config = dict(
    n_layer=16,
    d_model=96,
    n_head=2,
    n_kv_head=1,
    head_dim=32,
    d_mlp=384,
    vocab_size=810,
    activation='gelu',
    norm='layernorm',
    norm_place='pre',
    norm_eps=1e-06,
    positions='rope',
    rope_base=10000.0,
    rope_fraction=1.0,
    qk_norm=False,
    attn_scale=0.177,
    bias='none',
    tie_embeddings=True,
    parallel_block=True,
    init='uniform',
    init_std_qkv=0.0605,
    init_std_o=0.0131,
    init_std_up=0.0605,
    init_std_down=0.00535,
    optimizer='soap_variant',
    lr=0.0124,
    lr_mult_qkv=0.5,
    beta1=0.95,
    beta2=0.95,
    lr_head=0.0149,
    grad_clip=1.0,
    warmup_steps=200,
    schedule='wsd',
    decay_fraction=0.528,
    decay_shape='linear',
    final_lr_fraction=0.0,
    batch_tokens=65536,
    seq_len=256,
    doc_mask=True,
    z_loss=1e-05,
    train_tokens=141900000,
    steps=2166,
    dataset='wikipedia_en',
)
Each number is 128 + 24 x the weight over the matrix's rms, rounded and kept within 0 to 255. Layers, rows and columns count from 0.

# layer 5 MLP down (transposed), 384x96, rms 0.331, rows 222-257, columns 0-95
[[112 123 148 158 121 153  84 121 100 143 131 116 167 140  94 119 160 157  99 148 160 146 144 119 102 116  87 147 161 128 101 123 150 145 120 136 137 134 182  55 103 114 140 153 104  91 134 138 117 126 136 133 110  97 114 140 117 123 116 175 159 110 110 135  67 137 113  96 141 172 164 119 147 148 108 161 102 117 130  79 102 129 159 119 132  85  99 150 125 138 140 108 132 124 158 121]
 [ 78 112 111  95 124 123 144 124  99 124 120 140 124 163 115 110  86 127  90  93 113 126 125 167 132 130 125 149 133 114 169 138 128  98 143  79 137 134 138 109 122 151 129 163 124 150 126 128 132 118 125 127 142  98 108  79 132 129 146  67 117 156 128 125 164 141  78 161 116 124 162  81 143 103 147  87  89 113 208 137 114  98 120 133 125 124 130 130 143 150 123 103 136 139 162 105]
 [131 117 117 120 126 126  83  77 117 165 172 156  76 138 123 100 136 157 142  73  95 121 133 150 153 119 137 142 155 131 109 152 171 146 148 134 119 140 132 100 113 107 116 104  79 144 127 157  96 131 135 120  94 117 128 104 143  81 103 152 152 122 123 109 151  77 125 107 124 124 133 123  77 136 131 121 101 145  73 106 139 109 149  99 111 171 161 122 144 181 125 155  74 150 118 132]
 [165 105 150 129 127 132  95 184 149 130 151 123 143 112 140 147 173 138  85 116 138 104 148  79 153 136  98 186 113 107 157 134 126 102 119 192 165 124 128 125  87 128 104 118  93 142 130  99 121  83 123 126 146 114 117 125 115 139 148 158 124 130 133 145 160 106 144 105 117 137 112 141 129 144 131 183 105 103 115 120  90 106 117 118 167 143 108 107 148 130 119 180 154 154 143 121]
 [115  97 143 170 107 118 104 180 138 136 145  80  71 158 111 135 145 169  83 122 138 151 106 101 176 156 121 143 127 135 146 114 140  97 134 131 142 125 171 114 183 131 134 117 101 127 101 135 107  91 126 156 137 126 100 121  88 197 124 138 145 109 130 114  92 160 120 124 169 119 134 132 121 124 125 144 156 119 156 145 111  97 146 135  86 138 155 130  94 109  94 119  96 166 109 136]
 [139 177 145 106 115 148 103 103 147 125 120 112 148 144 172 110 112 154  62  83 125 160 125 127 136 151  98 130 148 134  90  73  79 143 118 122 148 133  84 150 153 148 113 143 103  87 127 129  90  86 130 125  58 158 178 101 163 105 167 141 100 127 130 102 103 139 141 109  81 152 137 116 118 148 112 136 117 156  97 101 178 101 149 146 147 106 117  75  97 128 116 153 114 124 108 117]
 [110 178 118 169 103 151 111  92 105 141 137 115 149 157  85 131 153 112 155 103 113 107 150 121  89 130 157 122 160 108 111 111 131 134 147 123  94 125 135 104 140 126 124 146  92 122 115 130 159 150 139 161 120 153 127 152 138  98  99 154 134 125 102 116  95 151 120 120 128 126 152  99 123 143 141 101 138 177 181  94 112 105 140 143 159 167 103 129 158 127  97 118 162 150 122 113]
 [100 118 140 113 168  92 104 117 125 129  93  88 123 124 129 107 127 143 138 118 124 130 115 147 118 135 133 162  79 142 109 131 108 140 163 121 120 110 123 176 119  98 118 135 126 127 118 132  79 154 151 110 118 136 142 144 114 107 116 127 132 194 130 114 130 110 106 120  80 157 127 116 112  89  83 141  42 156 124  91 105 109  90 118 121 161 121 111 138 171  87 118 111 187 139 130]
 [108 112 134 120 120 120 136 127  77  90 110  94 148  98 114  82 119 151 137 135 125  95  97 156 131 100 127 159 119 105 145 103 173 138 180 126 104 123 136 158 159 137 143 161 123 125  82 148 139 126 136 136 146 102 150 105 125 139 133 179 135 120 151 118  91 131 128  87 142 152 148 166 102 165 150 147 180  82 152 178 125 116 108 104 104 147  98 119 123 124  98 146 167 158  86 144]
 [140 186 184 137 139 129 118 104 137 166 110 138 129 124 163 148 150 119  84 137 104 124 133 132 109 158 155 144 121 142 121 139 131 174 111 124 126  99 119 114 139 163 158 176 126 113 105 123 155 143 173 144 158 143 126 180 147 116 112 103 166 144 117 132  94 135 121 141 106 136 131 138 129 162 110 122 165 151 138 141 143 120 136 172 143 141 123 123 114 177 121  89 135 140 101 116]
 [118 120 105 107 186 116 118 112 108 146 121 123 141 147 115 108 128  93 129 145 158  92 132 154 121 130 145 143 115 103 114 149  97 196 132 132 128 139 110 127  88 137 140 127 141 129 111  97 115 118 145  97  84 103 160  94 105 128 158 123 118 173 146 126 153 149 178 125 137 112  90  90 139 104 106 133 121 120 146 138 119  60 172 128 165 158 146 146 159 102 113 142 139 108 145 105]
 [112 162 120 136 132 158  84 166 150 153 140 161  74 110 110 161 128 130 162 133 108 177 166 162 140  96 174 146 121 184 107 182  99 123 152 116 181  96  94 113 138 111 155 105 105 121 137 126 118 115 156 144 107 166 180 130 147 181 120 148 107 138 132 102 123 129 119 150 118 132 114 116  85 105  79 111 135 166 103 109 133 114 122 117 119 134  85 105 117 171 142 117 123 107 123 131]
 [127 117 136 157 163  91 116  81 135 138 162 114 126 119 128 138 168 158 118 123 150 146 164 130 149 144 180 153 115 103  99  77 146 164 122 149 161 130 113 115 112 120 111 121 125 125 139 141  99  40  94 124 145 132 164 172 139  93 107 111 148 119 124 119 140 104 195 148 105 143 169 106  95 125 133  92 142 148 114  98  93 117 148  97 110 135 141 115 139  93 129  97 126 133 137 115]
 [119 115 106 143 117 132 167 138 137 149 162  76 148  96 154 131 126 129 171 113 127 181 124 125 113  95 127  74 152 159 139 110 128 112 126 108  83 105 147 126 150 144 126 126  94 118 125 128 136 125 152 133 140 115 131 115 155 145 166 137 122 144 105 155  84 131 147 149 111  91 119 141 111  86 129  96 121 134 139 162 112 149 119 121 115 156 129 111 157 107 104 137 122 172 106 140]
 [170 123 114 123 166  92 132 133 104 138 126 118 162 150 113 134 197 157 144  77 137 130 130  87 172  85 101 100  95 141 123 143 129 124 141 134 136 140 172 152 170 105 152 118 106 101 147 137 151 186  83 116 138 122 126 127 100 131 123 122  97 146 125 110 135 110 158 118  99 103 147 128 119 153 125 132 135 107 143 108 105 140 111 125 118 121 111 139 131 105 123 152 129 138 112 111]
 [130 129 105 122  83 137 131 140 113 120 138 146 113 118 161 139 182 118 170 125 132 168 101  85 139 112 145 167 129 155 167 158 144 121 143 119 163 140 130  73 133 102 102  90 102  74 144 105 157 130 128  78 167 145 121 142 147 109 157 134 128 119 109 102 133  98 102 164 147  91 129  98 110 112  96 161  94 139 110 135 137 160 126  94 115 136 149 129 108 160 156 125  94 154 104 126]
 [145 161 118 145 124  99 108  94 120 115 115 102 115 108 151 122 136 165 126 130 139 104 156 152  84 121  97 139 130 120 135 114 127 106 170 130 101 108 131 133 138 119 130 130 143 144 107 117 120 144 127 124 160 149 158 138 102 122 156 122 135 149 147 106 110  99 135 181 118 133  83 144 117 130 132  97 132 144 112 123 153 124 141 115 104 160 116 125  91 134  99 154 152 168  78  98]
 [161  95 148 177 106 126 135 152 134 118 109 100 164 135 113  81 110 139 133 175 104 142 142 104 116  98 109 169 161 102 150 182 159 103  98 144 126 129 146 151 134 173  77 114 121 134 124 123 118 128 137 156 114 102 143  94 132 126 135 129  97 172  87 137 134 127 183 132 170  94 123 115 161 143 152 150 102 102 154  83 116 133 176 127 105 127 129  84 145 102  92 149 157 137 137 122]
 [127 110 124  97  92 110 160 110 116 100 160 112 154 118 108 157 129 125 164 177 109  86 150 114 183 101 107 129 121 153 120 142 155 183 149 129 113 158 111  95 130 135 127 145 103 136  99 133 133 111 122  94 134 102 117  96  76 112  70 153 135 164  93 103 121 136 102 150  86 177 111 112 188 104 141  70 117  93 115 165 137 132 109 128 107 133 171 124 142 150 122  96 112 125 156  96]
 [137 138 111 107 149 162 137 164 124  87 132 101 103 200 126 113 166 137 144 148 134 152  98 134 155 120  69 117 103 130 129 127  54 121 118 130 120 147 126 116 142 124 136 133 128 136  86 118 133 140 130 125  94 131 130  87 150 109 104  89 106 105 138 104 101 121 102 143 102 115 112 146 128 140 112 118 142  90 122 115 151 154 164 114 107  81  76 119 125 129 127 140 152 118 136 142]
 [156 131 135 132 100  93 107 123 145 132  94  76 125 116 127 120  92 134 149 146  91 104 147 150 122 127 136 132 143 181 170 109 136 147 134 163 122 122 127 127  83  58 115 118 108 125 125  89 140  88 131 131 176 158 135  91 120 157  88 164 158 118 173  95 164 154 158 116  98  99 132 122 108 128 118 149 119 159 120 119 154 109  94 117 116 163 138 142 119 121 111 157 146 105 156 107]
 [145 101 100 150 102 120 119 148 105 213 119 119 147 133 145 112 111 111 121 113 157 160  75  98 133  72 111 144 113 139 132 115 174 182 120  67 171 120 153 111 181 142 137 127  99  85  97 116 107 142 108  84 123 160 119 151 120 171 128 137 131 132 120  90 123 129 109 102 126 189 133 147 136 195 135 114  96 150 140 131 120 133 200 175 108 133 102 126 127  78 125 184  90 166 114 120]
 [103 101 157 154 131 106 110 148  90 107 125 134 112 106  89 123  81 130 123  92 139 129 131 144 149 103 133 118 110 116 171 108 143 147 164 114 157 131 144 114 141 122  91 110 127 125 112 112 126 148 134 127 111 144 144 128 112 148 143 133 160 119 146 152 113 107 134 138 100 135 126  99 169 158 113 121  97 142 137 138 122  95  97 135 122 112 165 149 136 126 122 145 152 151 118 115]
 [129 134 156 154 140 128 137 157 134 121 140 130 127 124 149  68 130 138 147 154 145 132  94  95 139 110 119 132 112 133 145 122 112 142 150  99 119 160 135 123 133 125 115 103 119 153 136 139  75 135  98 155 135  83 129 129  80 120  89  96 137 150 130 149 116 120 136 161 122 164 154 116  86 128 125 143 144  68 146  96 141 106 115 127 128  84 120 133 123 121 165  94  90 141 157 168]
 [115 119 104 162 152 144  91 111 143 104 137 132 150 122 140 136 134 102 124 119 107 113 128 124 140 138  89 114 132 110 128 132 107 133 139 104 116 132 129  98 140 105 142 121 136 131  98 119 139 129 133 133 143  85 117 167 132 116 120 101 123 109 122  94 107 139 128 156 120 164 104 144 132 112 146 116 116 126 163 162 122  91 118 116 195 108  98 159  66 130 152 103 166 126 100 120]
 [132 143 139 137 136 117 137 145 121  69 120 148 151 170 131 149 131 142 143 121 115 146 140 108 162 120 170 121 153 145 140 141 129 110 141 124 188 104 163 134 112 108 107 132 138 103 147 145 141 135 121 138 113  98 124 164 112  99 150  93 137  89 134 146 122 153  80 158 126 174 141 164 127 137 117 126 131 135 123 128  87 118 153 120  76 157  96 124 124  73 132 112 102 101 164  84]
 [104 130 147 136 154 124 117 181 136 158 151 156 162  99 140 164 108 127 118 112 119 146 148 135 104 139 155 132 163 134 151 124 121 119 105 108 147 119 152  81 135  86 114 129 145 157 166 134 155 130 119 142 136 130 116 148 116  64 116  96 115  55 119 145 162 157 114 119 118 141 137 171 170 129 123 135  95 127 109 155 119 102 115 128 121 114 139 103 103 143 148 193 109 107 132 104]
 [141 134  92  75 112 138 140 103 113 142 130 116 137 125 155 149 144 152 112 112 109 112 146 132 109 152 141 158 141  97  93 147 186 148 173 127 120 129 165  97 102 141 141  62  91 119 133 112 122  98 109 139 102 148 145 164  97 181 144 138 132 173 121 113 120 148 141 111  58 119  98 100 145 131  81 148 101 114 158 103 117 120 135 116 140 120  98 114 125 126 101 167 142 110 152  93]
 [180  98 116 179 138 126 144 155 108  79 108 131 153 160 147 144 123  89 135 129  67 128 129 190 121 141 131 161 122  70 107 155 134 125 129 142  68 140 135 157 140 140 115 122 118 161 131 100  83  80 111 171 147  75 157 161 119 145 127 113 114 139 123 115 132 103 131 124 158 175 125 139 200 114 109 124 107 165 145 143 126 147 133 140 129 107 147 149  88 121  62 100 127 107 129 136]
 [128 119 132 137 104 156 158 108 101 116 119 125 168  94 144 123 131 103  91 129 124 128 121  78 150 151 127 121 155 133 153 136 115 150 146 125 149 111  98 141 136 128 105 128 122  96 106 114 150  97 137 104 133  72 158 123 152 124  71  86  78 114 102 142 126 118 120  96  81 145 145 138  98 118 125 101 131 106 120 109 117 115 110 117  84 123 117 158 158 119 118 104 152 155 166 148]
 [120 116 112 160 146 108 157 107  95 156 117 113 103 145 130 145 179 119 185 139 145 112 137 143 117 135 133 152 129 109 121 181 169 158 116  99 127 126 156  96 133 154 153 105 114 142 124 121 150 134 156 165  94 144 117 135 159 120 145 113 162 133 141 119 114 162 151 105 149 134 131 139 130 157  95 172 131 147 154 119 114 166 139 123  93  97 126 135 128 105 128 114 119 107  95 112]
 [110 119 124 159 158 100 169 131 123 131 116 141 148  96 100 113 131 119 166 114 194 131 111 126 145 152 146 103 140 113 153 107 123 120 117 115 157 133 127 118 114 132  85 181 116 114 153 117 139 137 147 125 110 157 142 103 129 118  66 129 129 120 145 111 100 129 182 108 100 131 110 121  92 173 102 133 136 125 120 145  96 102  98 112 119 142 116 136 112 113 123 104 116 138 150 167]
 [ 96 104 140 136 137 151 124 120 108 152 143 175 107 135 116 135  98 122 149 121 101  97 116 180 157 159 114 132 158 120 108 130 135 135 120 131 117 111 122  70 105 124 183 146 114  78 115 169 115 100 158 143 176  97 139 139 105 134 149 121  97 111 135 146 101 144 141  89 124 158 141 103 125 122 131 133 134 123 111 163 136 140 106 136 150 125  95 163 148 111 147 118 151 181 126 110]
 [124 142 166 106 148 162 200 137 133 118 136 103 137 111 145 131 135 146 131 140 114 140 108 145 149 146 133 125 126 100 133 134  72 130 110 113 114 130 149 115  69 137 171 133 114 123 104  79 136  93 128 141 146 116 132 164 127 108 163 122 119 108 159 133 130 121 125 102 150 127 154 164 130 159 135 156 149 145 146 157 156 138 135 115 161 126  92  99 150 134 132 128 133 113 129 110]
 [152 111 171 128 141 129 135 118 104  86 136 117 134 139 135 139 150 132 117 132 167 106 144 135  76 120 142 121 133 125 121 123 114 100 135 167 126 130 136 157 124 112 118 168 128 129 109 161 127 131 114 135 147 141 100 135 176 128 127 139 168 149 153 151  75 156 133 137 112 168 133 115 151  99 136 154 143 128 109 167 113 133 162 137 159 107 112 138 110 124 152 100 132 114 161 122]
 [172 132 134 118 107 116 156 136 102 140 145 108 166 138  96  97 125 126 129 216 137 131 109 147 113 135 136 104 121 111 149 140 128  97 106 136 162 104 133 137  98 119 144 139 144 160 133 146 122 134 145 101 100 119 119 149 143 190  92 144 168 139 147 153 166 138 112 103 171 116 129 129 112 137 177 154 165 120 132 127  90 112 130 141 138 137 162 132 164 100 104  86 157 126 137 101]]
# layer 5 MLP up, 384x96, rms 0.339, rows 223-258, columns 0-95
[[131 129 127 146 145 141 100 164 157 103 115 113 142 137 180 171 125  97 145 120 128 159 130 145 124 103 149 128 158 103 122  86 117 138 108 159  80 178 169 138 124 108  83 115  69 120  90 120 121 162 122 149  77 120 141 135 141 145 161 185 150 118 121 131 167 114 109 160 144  94 119 117 110 118  85 139 125 129 173  98 124 156 126  95 111 102 155 142 161 116 133 128  95 138 120 124]
 [136 124 136 150 160 103 139 147 152 162  99 157 142  97 146 117 145 127 166 148 157 129  76 135 105 104 131 118 107 127 174 150 142  80 114 141 155 147 135 165 101 132  93 122 105 174 149 116 113 132 151 106 163 108  98 143 178 120 111 104 153 114 131 106 140 134 142 128 111  98 135 137 196 114 132 148 111 125 132 122 148 162 127 158 134 108 148 137  99 144 143 138 129 130 136  93]
 [ 76  75  96 105 159 122 145 149 125 173 163 171 137 106 140 156 125 111 142 171 103 167 173 121 141 131 132 110 132 127 129 117 142 124 112 136 114 110 150  75  87  89 133 139 103 137 137  87 102 110 158 133 152 105 137 132 122  84 141 121 130 109 149 115 111 178 152 121 145  91 108 123 161 140 153 135 118  91  56 155 111 172 135 175 163 131 140 110 118 103 140 115 144 148 145  86]
 [ 83 104 129  82 167 120 117 146 152 110 127 123 131 130 158 118 118  89 133 127 122 123 136 118 181 152 110 154  88 111 109 145 117 138 152 134 103 129 122 112 101 119 133  96 126 135 135 118 127 124 123 153 135 130  85 165 141 164 171 134 106 149 128  98 126 152 126 119 126  84 136 165 141 148  99 130 108 153 139 130 179  96 120 160  67 152 159 112 114 106 102 103 136 106 153 160]
 [135 138 121 121 124 146 133 108 141 122 109 128  93 139 158  72 156 107  94 166 116 105 126 102 118 129 148 131 156 116 101 132 132 151 129 141 111 139 101 129 113 123 102 114 147 127  99 132 126 102 139 125 166 137 129  65  66  96 163 123 114 142 112 145 173 124 110 134 161 132  99 129 121 128 171 142 138  85  97 197 162 171 158  85 155 144 180 118 148 163 160 118 114 107 123 145]
 [168 128 200 125 130 107 152 142 140 105  92 120 134 133 121 130 145 141 127 163 140 157  54 172 154 127 145 133 130 120 118 123 156  92 150 105 139 117 115 148 139 101 183 142 109 160 135 123 108 109 147 123 115 114 126 125 105 121 132 120 179 118 133 139 168  98 122 120 138 114 137 127 106 123 149 136 163 108  95 136 144 115 161 121  83  76 134 164 123 105 128 121 116 129 154 181]
 [125 168 130 133 114 172 132 123 114 129 131 154 100 170 129 100 149 132 152 122 115 137 130  92 178  97 135  67  90 162 132 131 118 103 101 163 159 120 119 131 138  99 172 135 124 129 124 139  99 135 107 167 138 124  97  96 144 131 138 111 110  95 150 110 129 176 107 139 135  96 129 115  80 177 156 147  99 111 119 146 114 154 136  80 167  83 139  92 132 138 117 169 143  70 109 129]
 [141 114 128 149 156 143 141 114 117 157 128 157 113 108 148 163 149 169 110 165  84 138  86 121 110 131 125 120 131 141 154  73 157 173 149 118 130 115 119 143 159 125 117 101 153 153 137 106 125 158  80  91 144 174 114 148 141  94 138 105 142 131 144 127 140 145 148 112 120  99 131 108 190 116 106 157 132 120  83 142 137 112 116 114 127 141 158 127 128 113 130 122 115 126 126 107]
 [152 127 102 123 126 133 159 124 102 125 142 152 131 143 111 158 119 132 129 138 109  83  76 137 129 107 145 139 130 142 118 165 122 120 136 149 145 123 133 138 128 140 135 125 171 110 148 181 117 123 128 127 138 111 139  61 137 148 145 127 101 126  73 118 173  93 195 148 140 119 143 150 150 115 121 150 137 142 116 151 127 139 126 180 109 143 136  88 135 128 122 186 120 133 120 103]
 [112 149 146 171 106  89 130 126  94 163 145 142 149 121 152 144 109 163 161 120  74 111 127 136 157 141 116 147 157 124 154 120 129 153 133 134 161  92 144 109 141 144 135 102 116 138 141 138 106 139  94 134 129 107 101 150 148 100 144 138  94 118 129 151 154 160 140 104 124 143 122 168 139 144 116  98 161 156  97 142 119  82 130 100  84 139 101 109 110 100 137 102 145 122 120 147]
 [128  89 111 145 133 116 114 151  77  99 128  99 131  89 130 168  75 112 136 117 149  89 137  64 155 133  92 121 149 146 109 126 173 133  91 122 129  63 135 115 111 188 124 116 119 163 116 154 133 137  99 120 113 120 108 137 138  84 154 123 128 163 165 134  98 131 154 149 116 142 126 163 128 129 139 127 140 173 164 105 139 149 119 148 118 121 134 142 130 120 106 128 122 139 142 140]
 [200  89 123  87 134 178  96 141 121 118 131 107 117 145 154 171 122 117 139 160  89  99 161 109 156 132 118 100 168 148 116  67 145 152 117 119 171 114 129 107 116 122 115 159 168 147 120 113  90 162 127 166  92 137 156 131 106 140 127 143 154  97 145 172 149 122 142 151 147  89 111 137 149 130 136 131 123 125 119 123 121 142 103  83  88 127 115 112  94 118 103 161 135 154 159 117]
 [127 143 129 121 140 142 151 127 149 108 135 120 111 162 129 105 115 133  93 158 155 118 133 129 143 120 163 113 120 139 163 117 159 128 100 124 145 151 108  95 119 138 173  78 121 117 126 143 135 125 113 122 103 128 135 112 154  91 112 114 152 162 135 127 111 131  96 107 124 135 129 120 148 130 147 180 130 144  96 148 157 162 111 117 161  91 123 149 115 138 124 155 148 115 149 128]
 [ 85 152 140 139  46 116 136  96 150  99 140  90  93 133 123 128 154 121 150 175 174  94 153 114 141 134 131 110 126 116 165 123 158 125 147 120  82 138 150 135 184 120 104 105 148 140  96  98 112 130 137 138 149 129 107 123 137 129 140 114 152 114 143 130 144 118  92 132 129 162  96  97 135 129 128 125  94 144 146 127 116 123 161 115 122 158  98 136 142 142 122 140  72 102 126 152]
 [174 136 117 101 127 137 108 140 136 142 154 155 102 116 104 107 162 101 141 109 122 168  93 115 138 134 108 155  89 156 177 153 164 107 130 160 141 146 111 130 141 122 123 123 134  97 145  95 129 124 131 114 138  95 117 111 124 114 108 142 125 138 142 140 141 137 121 158 106 119 125  95 148 139 139 155 148 162 110 151 144 108 112 144 107  99 107 137 124 137 149 108 133 155 118 119]
 [161 174 158 107 113 127 139 127 144 127 169 125 132 106  86 151  95 138 120 126 119 134 119 124 152 129 151 114 142 105  96 135 125 136 126 138 146 131 139 120 131 103 147 101  85 118 118 107 126 139 115 159 132 142 128 131 158  86 129 145 156 128  88 108 140 117 149 126  80 123 165 133 163 135 163 140 139  98  98  96 129 134 120 134 116 120 142 111 130 162 123 146  63 127 143 142]
 [108 158 106 125 116 178 148 163 147 136 130 130 143 164 129 103 129 111 149 150 146 130 123 160  98 143 160 145 150 107 169 120 117 146 104 114 183 105 121 132 166 122  91  88 121 153 133 165 152 110 102 129  68 153  94 111 173 150 137 185  89 166  96  95 135 162  83 146 125 135 129  77 159 120 117 125 103  81 111 114 133 146 126 116 114  95 112 119 174 141 110 139 148 102  98 163]
 [176  91 177 172 117 140 155 135 101 139 118 172 119  97  74 144 157 123 110 108 125 163 111 110  74 120  91 149 165 122  97 139 127 132 101 163 110 148 142 128 125  80 113 116 163 103 131  95 129 103 151 133 122  89 181 110 145 165 140 179 138 122 176 125  97  81 102 158 119 135 138 132 116 119 128 105 121 143 142 147 134 147 138 133 118 168  89 148 121  81 129 113 114 123 147 137]
 [153 124 135 142 131 149 123  99 124  83 127 119 138 155  98 159 117 110 127 128 126 140  87 141 114 128 127 133 132 103 145 137 145 134 145 107 120 153  86 133 133 111  96 105 174 111 163 109  89 173 122 120 113 115 119 118 156 115 142  93  99 134 172 115 154 137  92 114 135 111 164 106 162 111 142 152 136 103 160 118 115 144 128 157 153 111 115 133 160 101 134 119 103 170 134 119]
 [ 81 167 104 127 123 138 129 114 124 139 165 136 115 103 136 112  93 163 118 171 101 115 121  97  94 133 128 163 127 102  57 155 141 147 101 135  98 119 158 132 136 105 154 138 113 129 189 146 102 156 123 148 134 154 120 125 121 100 122 102 140 136  90 144 138 144 181 139 157 132 187 154 129 163 147 147 143 168 104  96 126 153 160 118 139 126 110  84 114 131 105 135 121 101 107 123]
 [116 127 166 121 107 162  88 107 142 182 129 150  86  83 155 127 125  94 100 134  81 133 135 176 177 134 137 137  89 113 129 137 140 126 139 173  73 123 125 111 155 109 126 113  73 117 110 127 137 125  98  96 131 133 106 130 118 170 188 139 144  91 176 119 161 118 123 115 167 116 124 148 140 135 144 124 153 152 127 108 136 112 148 124 132 159 117 133 102  92 167 147 108 127  94 123]
 [130 108 136 114 121 138 131 109 142 163 113 123 143 159 150 111 175 172 124 122 143 100  94 110  86 135 126 116 146 112 100 123  98 104 118 151 132 112  87 152 118 158 168 103 121 104 143 173 140  76 171 165 122  89 123 124 156 133 123  89  93 166 128  98 163 133  84 149 121  95 132 108 112  97 108 149 147 108 149 155  89 184 150  94 134 120 101 143 136 138  99 119 125 152 164 139]
 [111 121 176 118 120 123 118 127 137 119 120 128 122 154 116 158 147 127 121  98 138  80 144 200 111 128 123 108 143  99 139 125 134 133 109 196 124 143 122 115 148 124 131 109 109 138 127  59 139 127 120 158 139 160 134  66 154 116 164 100 115 132 142 115 135 138 152 110  87  70 108 117 117 150  94 121 139 156 117 172  73 129 170 113 100 119 138 110 160 117 145 164 112 172 159 112]
 [133 133 108 164 154 114 156 177 155 128 107 160 100 137 107 165  91 146 115 104 114 123 154 128 145 114 187 104 134 134 126 114 160 140 161 146 138 107 106 103 119 100 143  87  96 139 144 121 152 100 130 119 157 142 139  99 127  91 137 101 141 136 104 139 135 107 116 114 105 124 139 165 147 135 125 109 103 124 130 138 102 139 107 160  88 136 135 149 137 153  80 120  99 124 143 107]
 [160 151 155 132 154 153 135 117 108 129 128 139 125 133 111 126 131 131  96 102 172 127 129 154 146 124 145 130 139 136 106 133 155 111 123 125  82 145 100 151 136 139 135  81  98 127 131 129 128 132 136 120 151  87 144 115 150 124 157  65 137 153 133 116 145 144 127  93 131 149 105 138 114 130 134 129 158 102 104 126 114 152 165 158 123 121 171 119 101 146 140 153 110 115 127 126]
 [175 148 134 108 146 149 127 133 139 142 118 127  97 153 141 117 151 101 113 138 115 116 121 103  98 145 112 155 109 131  90 137  94 153  90  96 117 107 140 135 125 116 112 128 139 126 161  89 119 148 143  81 107 108 133 125 126 100 164 174 117 152 120 142 141 131 120 130 108 118 137  95 105  97 138 127 145 135 135 119 115 144 101 146 111 126 106 108 172 125  75 159 126  93 137 116]
 [138 148 114 137  94 129 141 105 147 141  94 152 110 116 125 135 160 134 105 133 141 144 112  85 101 148 127 138 133 103 147  98 136 110 116 115 104 180 128  93 111 183 136 127 161 157 102  91 127 117 118 124 110 167 147 154 122 119 117  73 130 137 101  84 126 158 125 153 159 133 158 115 136 120  91 132 159 116 194 138 121 124 147 128 134 178 104 141  74 107 110 129 138  96 151 132]
 [143 137 147  35 107 153 136 171 179 155 130 102 111 102 141 136 139 134  94 125 133 107 130 139 163 132 114 114 125 109  66 111 131  87 102 100 141 103 140 121 134 106 131 125 106  93 120  82 102 110 160 156 101 109 173 109 122 124 137 122 163 126 126 164 125 125 166 115 150 136 131 167 145 172 136 134 130 164 141 147 107 140 146 125 155  80  93 132 137 129 122 136 111 117 139 120]
 [137 116 113 106 137 129 108 139 150 165  76 114 167 142 144 105 149 163 144 135 162 133 175 124  89 151 100 167 141 144  84  88 134 138 144 121 142 130 146 114 114 164 115 133 132 122 109 158 120 102  89 150 139 155 125 132 126 108  93 133 137  89 112 147 123 131 140 140 152 103 119 115 156 127 101 100 145 130 146 134 115 133 116 113 147 102 127 116  78 123 190 131 111  99 141 137]
 [149 111 143 130 121 132 120  94 174 151 166 137 129 151 126 102 134  99 100 130 164 104 118 119 132 132 121 131 112 162 154 117 109  96 114 162 121 149 142 142 123 121 155 110 159 153 114 133 118 135 152 133 144 100 131  78 139  97 121 155 135 108 136 163 151 116 136  88 111 143 106 120 110 145 155  72 129 102 119 167 142 124 147  96 148 113 140 149  85 120 129 172 127 128 149 143]
 [142 163 159 127 127 135 127  97 107 119 131 156 178 135 154 122 104  95 156 107  43 114  94 124 119 131 140 107 149  89 156 137 127 148 113 121 138  95 123 100  94  95 111 122 145 134 144 100 121 110 123 130 141 105  94 115 150 153 139 133 126 146 101 155 129 120 146 146 145  94 121 116 144  99 115 121 119 111 177 130 134 112 141 105 136 126 101  91 141 160 136 114 115 138 104 100]
 [134 123 121 177 133  58 164 120 136 133 120 124 108 145 115 122 140 100 129 158 119 130 137 108 149  99 141 115 139 140 142 111 108 194 120 111 100 142  89 128 144  78 104  79 129 134 114 106 123 143 105  78 130 132  90 159 139  91 130 147 142 180 149 102 147 113 101 123 115 134 138 167 107 160 135 146 101 116 159 130 166 115 103 125 126 112 151 143 130 181 130 130 132 140 140 114]
 [122 129 123 133  83 110 112 135 138 110 121 155 121 123 129 153 127 121 110 126 156 129 171 150 140 136  88 156 113 146 124 116 152 137 139 139 153 144  90 144 143 128 134 130 149 130  95 100 152 155 102 170  90  76 138 109 101 135  90 124 139 140  89  47 126 129 110 119 116 167 135 144 158 146 103 122 116 135 109 119 102  86 106 106 131 138 149  95 125 163 139 148 135 137 134 154]
 [107 122  85 111 156 134 103 124 138 159 131 136 134 104 122 146 127 105 134 145 137 155 103 145 184 116 128 121 120 105 126 130 182 171 135 101 131 132 173 104 112 120 129  87 112 162 130  94 135 117 151 106 138 117 126 124 132 146 113  99  98 126  97 106 163  99 130 130 163 108 135 131 108 192  82 118 157 151 138 118 192 158  79 138 167 166 144 144 152 119 105 150 121 164 147 107]
 [120 170 121 119 134 164 153  95 159 143 117 124 134 109 137 126 113 155 137 130 107 115 122  99  64 139 123 158 110 139 106  80 112 102 152 123 148 146 128 152  93 150 118 118 108 105 115 144 138 112 120 170 166 156 129 100 131  92 136 110 151 110 142 103 138 117 127 144 147 144 145 172 153 107  79 100  93 147 164 106 177 151 144 143 109 125  91 141 103 163 135 134 125 115 121 186]
 [149 143 187 127  72 154 128 103  99 120 165 145 104 143 161 104 163 118 113 109 139 146 142 118 110 123 105 121 147 122 152 152 150 147  93 139 141  88  86 112  98  77 147 120 121 156 147 145 129 144 151 125 160 151 126 149 128 150 138 122 122 102 102 144 125 153 146 130 132 120 135  95  97 159 136 116 126 124 134 131  97  93 157 135 154 134 115 112 188 132 134 145 145 105 160 119]]